Part of a small language model's weights.
Training: a variant of Muon for these matrices, 115M tokens, 7032 steps.
Each number is 500 + 40 x the weight over its row's rms, rounded and kept within 0 to 999. Layers, rows and columns count from 0. Numbers have three digits each. The size before them is the row's rms in percent of the matrix's.

# down: layer 10 MLP down (transposed), 256x64, rms 0.0799, rows 33-79, columns 0-63
# up: layer 10 MLP up, 256x64, rms 0.33, rows 34-79, columns 0-63
down33 099:491418529429470483572484540536498488574573494458504489521427519487550462550516484466531548523519510481409539444452450504488504586536528529477508515458434545493532519491485544521489505442447476
up34 097:482513458493563405548457533560455538540525491557476483568549485496493482468524487516507574592487520469522562457524459501490478475495465435447506501485524537396521482565493507508465577501508507
down34 098:387517455484626483496491494518483509515528479538493490542539431452512467485524462534436551543502498466484584523610485505475473534505456513439513472542517457456509485565522472485486513475500493
up35 109:525508466501478492517443535583533515481429546469481553499498438526499475486579552459498536501560519526567502487557552495577531447515535471571498501461469549475493596522434507488468506504569514
down35 113:569514507484540505498502478513462480474503497520523512515486525549498516518485525499495517459552523559477539566505472534447444463507526447502496538415499545606470471526472481459530561380448403
up36 097:425502438430493541518468500467466534548516482500445557537465487495487518466530519516527463480519508535440501470505546447536472558502481495457464455457464507601415511483475457427555438527428490
down36 100:462537476490511478485538497493555446437546473478556555521519486512479502491455433524561448534441531507465484492506547565526505560427452471500540412493520439489530452547430526590533511496484537
up37 094:460505487496506491531484489410538554528560472580536528524476530536525476492520501501517442476519425507535469473457520498516491533567510479465439522479498488465560556492510440367509493427440541
down37 109:480510573504545561467476488490558548485520509472549397452530529458437476512469488506406466504518562515441558517488467496459494482530505483496495592587460525491485479486497479483426548554488514
up38 077:500429595495507475505433493434490485427509438544434533461450522569505493517485486588527504549529440453522437433549502503530531526441549468444488480479494530502452516491537495540534509471524490
down38 078:479518475558482443445505534548486488496535501531520510465461510449491534466488571510454514430540457497547427572562577468473470438509444594505480460461551560534553518476518484519482476527479454
up39 094:485551441488478485519501494496484556547494442500496495512508478509501553422546523555505468439482445497552509416491560561467463597511490476541574448445478493519549536499444496452546519545442540
down39 091:439536499480484453559492476530460526459538436510552520545485567531470448480540466515485479430449456530461481511448490572536423516457509518552503487522475484467517507537571528484566429591503522
up40 099:445485482503530583522515459541475455563557537558467470523527475455495543481502456512451545473508453477553426517581508484518439565406479479462556502444503496546520479473535469508538457496557530
down40 103:517537463560487492483540508527448464502545510536477500561472502525458498547445495451457475500505531528500360457492483584472477569452503443533488524572548545506481494554420478495472504460532476
up41 108:440479526483508537548552504436497456443529489465510437494504511486491495534538484604480469510468522483515505501575494434459432466573467501484461514504542549553501458526432479506597575478542483
down41 119:472465520573483457478528519528523537475440443495546476431528528511556564473440530489539463530481450513503522491493437518502467542473440482556515505480488594524461507538583541508436529535494407
up42 102:456480479511514528516458495467502515488610575529474544466452566528559530541495540494552575477466475492454492532503473511448458447492491429535473486431463500481515469437550484424494496583521481
down42 102:452478544444487462564530410550488544493560496461521477430482535523478507482479541493537503502467457504564455534419511456524470508499483493605529576493521516532499493456519499472508603470467459
up43 096:495494481448553498510518481498435430482465546522481459578423558487478548514452471525384433501462432530469468538514501490531507506481546467509492477472550524561477499537506463542487450485500408
down43 094:507486505513469538463480510506577521510456518468434578496460554554496533389452470533458468505497474487456528528490486482551511556506480459524511458531436454513504432604527496548557459515528548
up44 085:446491513420491477472525490555522553547506516469493499469461457469523523554471549478536508575518513466506512446531462394496444517416534506527449427511445476468437522452485532457516523426517535
down44 085:476500504485546444448482464467525451499522463493553450490511499452531456453511542506501497484536512552537548513507513465512573448499455456521490571595502559542495457490415489398533523552476570
up45 090:529471508518494489482507473465520439560510555546497542421462490483532501524440577427510558525536467461578534469513482451473471497424497452498526537439488513444574457502493507526498572415508482
down45 090:432437476475440488513524483547500487520521478530521493477541486432624477490527504483578504491467468517493479490533485511454517514574488451570514519476472472534513474495529534465431484393574555
up46 095:540581428553463478505443511494466570511544439432465464530540487464470529506447461484427538546526563491548446482593521496487579483503449519520506471476507528499466502450501447462528454495505509
down46 097:495507434458476513526524508506486568497493385507490486446536523438460528491499504515615521462471529562537505474552558468473433489485472552518542494507486539586445523477546459546474503446475504
up47 099:407506510443460540571539479456540563473485481521439593510515497512565518506538480482446594521550484506482497554502463477509496475439467491543448520512486517495432451441520501494490556561542515
down47 107:490502514484460511561336493528524496509493482516451556581490500556502502541494457460458476491553467493441551511507495468538489486537546451515526518482496474550474444550507486494491564563525427
up48 100:517504539453588553467438491470525478528465527571473529505592470455536439488470504438440460487533551483489468516538558481561537506518517518519463583462487485491460496424507491521539454545472557
down48 094:526482534518461410437527528524550543480479533504492494526555491512521493531489549581504468489587452511540408475463567549480492506483467545453512541465532523480520515495427489515419485454444436
up49 093:570474472550536494561534494500480491477571495507539480518458424429473547474446467569502414508534476501501534503543517494475536548498468540484542451418458509506411519424495454477540515533457486
down49 100:565478511525492550495559486472553434518496421486520549443442474497557471471462461537548500448497427525480452510498498524480512412478527493506526415535548527567507484568480517448555456516508548
up50 122:515573537545563485559533475572521556479534485536546441485521500474553508516513511496467444520589494420515481495461609477500535483502486529524472515536585504492534529433483476479546495461521441
down50 119:455515527435491457534472478500469441551487530538540456555442473431521486486499487562496521465562475509524476504473569617466507535467462493547512496485484561505514501501513600495435555432480491
up51 088:459404498529524467495481416559518520540496519508464526536567474492492483510544528466520500450613493515441546528520503458486566520487497432466464534514528521476510510434460493429489540502435426
down51 084:530500501572455524501427535532487518467469439484519519476458484504539502491554510506468516509458436482548518537449423515427522551580509535583504466504530527607467482535495463527492463466422476
up52 104:461532441464508454542472500540486572522513540525514401520414536522481580485519522543512481461451550483541522542509520500541453481523483500513483489475473445472544518461516359525555499533501492
down52 105:549514512485447484488472397534503513487402465438469482493488476527543468452449516520555488440530547493473502524502519561489555540538513461552514541507521452488460464547548527452494537611528460
up53 091:487497502522495544536563549558501464572442535471453458566489509500555541559457525497486563530500482472551502510511546434549519500487552444481519508472533479523437586490447507591437471504523540
down53 092:490507443504534544550513549498498460462494520482471507439548520549480485467564511465476526471572526463517468440502604490518500413439579493459481496517505555461566472514567496561469477436472484
up54 091:479464485531501439505524447518569511482552435517457561504484552466502471571552475536459470516476535484399469508513531486492462493467571499494545473563531506450494541416496470489460595460460516
down54 083:575533507500550555483457562444468497527450507498492610498526524505463496497446533486481519468441435502571522569477468474475505533475455517496500480462586481496453472458471463431543528563451474
up55 084:512489524476532486513515548435499534502511462479454492513491496616540541517449524506432485497525595515507545469460470521524505465469478544538511481539534518519504458514493399526422523489557386
down55 080:512478506525437460482503518520449479475495512502510454499487474533494501494475436476570481476456510451509437480510526530497520557586499459478582501471492599575475532508557589578494486459492413
up56 083:530497439481454578500511490530483533412515519441435465525547526538475562557425561492516478534505592519545464473464516433477457490483482445419513471480503516510428539484452516488547500514499507
down56 087:494508483563503559537429492501518534495512417513528425528566417504522455510507458508508564503408500531469471559476507451460521582498510534486542462496460489440517449572519545449521488538494524
up57 107:530530446447516541528469502504510498527553484548470461521461527458500509522556493468497472520468444545564545462527572487606491427548504482497526498447495546558570554494526595478452544535480504
down57 101:546477527516483476555517550486487474500501539455404530486523507499563522503496557403516517448536500484519493511532456499495462535569584513487475514402508438518484469582495415530533479440518513
up58 113:491511405536535402526484445502479498518498546558505524530549563508550543473467529471547399495523462467557500483489533489549451438537563555505494469467543477492503527513513506500509478416463443
down58 111:546433593491566555496487491533494497545467464501544495470491525394461446522513485461475473489480410577509538567492465472543504477505548521467565476489430468504531507458531545520450525538500516
up59 096:517507503479434525521443474536540508481576545468474532574426530564496507468441548412523491549476519575510468502475499472475474512464432475482435476439462543430474504520492494487526580522538475
down59 095:512520496504440520481488450499492464475566478565565513518487506475542493437461524518494542520447575498485550497488526582414526503586419507509459448500554486478484436555469505494564492495438551
up60 104:501467457472454511383494481547457535493538480483421531580506532574530529449482553470533540505505511543465510466453481522567465554488541518537486477477561507506510522561467473417497482528489431
down60 101:518477539445527543562470459491473503596544534454547428447435498476493538501490457489445494532523581483513549523523554448475469452459526481487495546544446508465494462438528526551549519446468548
up61 085:513542545493545484525498481503515514471521495563474442475483496444480473575414544519464509531497502485470435439496498449489457471591434442540454497513528550451460472446524548483521502602443499
down61 090:522484485498477517513494477515537460513550538452560472492488516422502522526518452504485473513444495535518510440423470521423493432485528447539552524579537476541579559441556542426503496535433517
up62 087:435553478450513431528497515513531572511493507514535466549501517457513558431503512456431552469502488413571440493482519534563418506531454534567506473498521571495524504493555471495513477524458546
down62 086:470540554478532505506478520467530524457430496477470485429528563545519469483457556450397536569551493498446518504499518577493402506533545503463483563490492517495478489423539551476463522542509484
up63 097:480502486416539483524419553511523537471506466563500480497448518578566542511493554526499444514576500477487500501475430440435471472444427551480537502505571536508528446462533482480512544520544514
down63 102:525532512448571521508570480462531461542485526467500535529542471367525506534503485432507505503463519487566543444417484478500473465503518511455546512539527574481428516485424511501546545490497472
up64 117:406520434474476505488557478515488473475502480529455457545530471474565499460510498562452437474493447445463529454527503516495487488497498520480538565450491474393549577530574532445515504498519441
down64 127:413494517484531471553535452536503529519499443503471503494519442476436518452513559486471499541545521512503513518504478495599476572566482465537561570421497463447563534508444468512445479453533483
up65 077:459469571512487481542542478467451569534500503499468467465451481372515416442468478513449470459461498511572496468526511485423509438510536545522478482508506479471468520429522483511475535530426489
down65 084:468469516551501495423485533480520451463532501486496502571528489595503519482530534500504521497468535516472456489470499496479556512581448497431457482533587544469485522578515426425507543492408488
up66 108:432486522511570485559395429519534508505462601509516466480563519503474507476456426454498574529462482481516526474522455501558467485472464521505559522501540577469475524519528538465508481482468552
down66 110:537470556444447565493503489471516458444511528466513457472526443467471484461508484554535546522526527517551438503449507566552509546425497539452556476444557570467496591494469472530488464526508453
up67 102:511470427477506512455492503505400476508493487536541510528524530525551563473508494507462432543546481473555574527515506512477486507514553518574419478461540541461539522484584519488452429434445479
down67 099:511492549491441565433491476567524530447506475447521562475447487556459430500577496485472480472444545534525456539513494498506435540556469466468497503555633523486471505506533475489498516498464510
up68 115:485430446509436488479475510473540515523504495568495526508470542467505527574436551490485547468426446417538459521588525480532454533473457460556498518476562496448529495528446512540500525445448471
down68 109:432489517456469498481511470509502434591560520547516546503508524477468492482460403444555506499416512472475557477534528514526440546521534536488520573502455532477544465546511517528468534439499420
up69 123:556495512566495461568544478482533535522572548474444428522424507514515535411524523507419525507498513457518426536448474475475533502521567484433476436532455526536522553496463484479538495532489502
down69 126:503445555588465487518570550490520528490489512496422536533446459559533477526533446470538522536518474460554418469482480473472529454460518532433473532473474499478515599474522432549529482480496541
up70 098:455463509534490479515499518486433554536474517533500507522460552520504524571498467554572500568595490491540510485526504571571518446496538410552446484531552524502520519553548499500544554520447548
down70 085:461452515578465498496447451490483443485488521536529429509530491556500552498487477564588485472521480564528430473478499467557496503478517456461475532535495463503520542532393478582565452493514476
up71 097:460533442447561518507558480563512466475484562519538441530495492471484507601462498524473555487449444517537525549548552444567428499530515512472464492516560509501526456483482595498526522504502557
down71 094:474540537483458511461434435467577474475481447458472505485522472475552463511488466598500531561536509495455514475532535541512521530580483467462446522561548440461521587504473523482467535556456510
up72 094:466434481451451535537544499452423529510521562536453519440489515499516505540488526460487497461492472512498489479550507558484533570538444407546487472503439555472569502467479443451540511504408508
down72 088:538529505494506526478501532500433461477508517565505515526570570585494496547473482484531456470528514529446448549480463572445521506436521518501491496537503468574492416468468527480447471399448535
up73 090:474482497545530516477567487499492506471503460547497490445521523518481498506492481490498459498561507459529494387583458442599521540513479480410545506507477551528561457473453485447551576527512450
down73 090:457503458515506548455599512476471525420495557478589534475487528557491570518421524503489520512481467434475471501542458512501519516502456536453548483519513526562496414540513478436548521479457455
up74 094:479422448531555537430427546477516532480463468515422485454469546495532493446463529426511480547441473455518556522536523464492477530545534439503491571435530520511496482463470475495491552484574481
down74 088:560467501482544523561501478485476538416478538517450560512475556476537493476512502442541493515453497574488535495510572477552508517413496486501458491509526470439552547427544428494456508443513575
up75 126:466495506515516523477525516533560510505444551540509504555515475449480433520474562559507514543553486473460459528553573466499444554594505529483506470406486535538520577478546519430556536503488483
down75 139:445514551519462511509533486556490491446459516503432477494469466465571519544504510534525455496467510457443416509559564487500465489589505541481528506404506538516507466532524528500524554396544466
up76 104:502549521560521492505547531505471545482543454501491568532481496510548564528475525544524510572544533454541449453520548460471452534494523433561596438522518546425514477414489511489500507513539453
down76 112:540514505447489389474529520493473467487557497442517490553528457498468514463540448478535479498488509481568505532450514584462485491503497495510558477547480574572534503446535554490429469434574471
up77 102:507532580514553524559490527477532488564526473478451574515455512507517531506504600483519488476576484476507525468538533502540494513449490508468451550535442638490560461497484549485499537512532484
down77 094:548557565463454480557440490511558551475543510503464487482507552471563490560579534495501524446472491472511422508438457505509540482488513463538523491482568397459450500519551465504471525468522446
up78 098:512541496520506502473590497515531521471537522510515495518523549497559592471482484522395511476478497564517530548511563447454520567514478565468556476433449526455490442478529557447550454516476498
down78 099:519516552551501525403582443520487533505546463530543535545484514453528556449440560467488411506515483495474510530480476463502509467473507517478456538473526526490550552534428438486489418487558531
up79 112:475489470476464490579477503566485531439495573528574394512574537491502494447501487521501491549553418508465588493518533477483529502550524487436538532475499517512446477480503459444544462460470507
down79 117:402456475494512485444497516447517547485513514499491466484520561522470529504427509480601529484554497480490540541495474564569506524518467519413526547474450527506466559515540537485436449433549524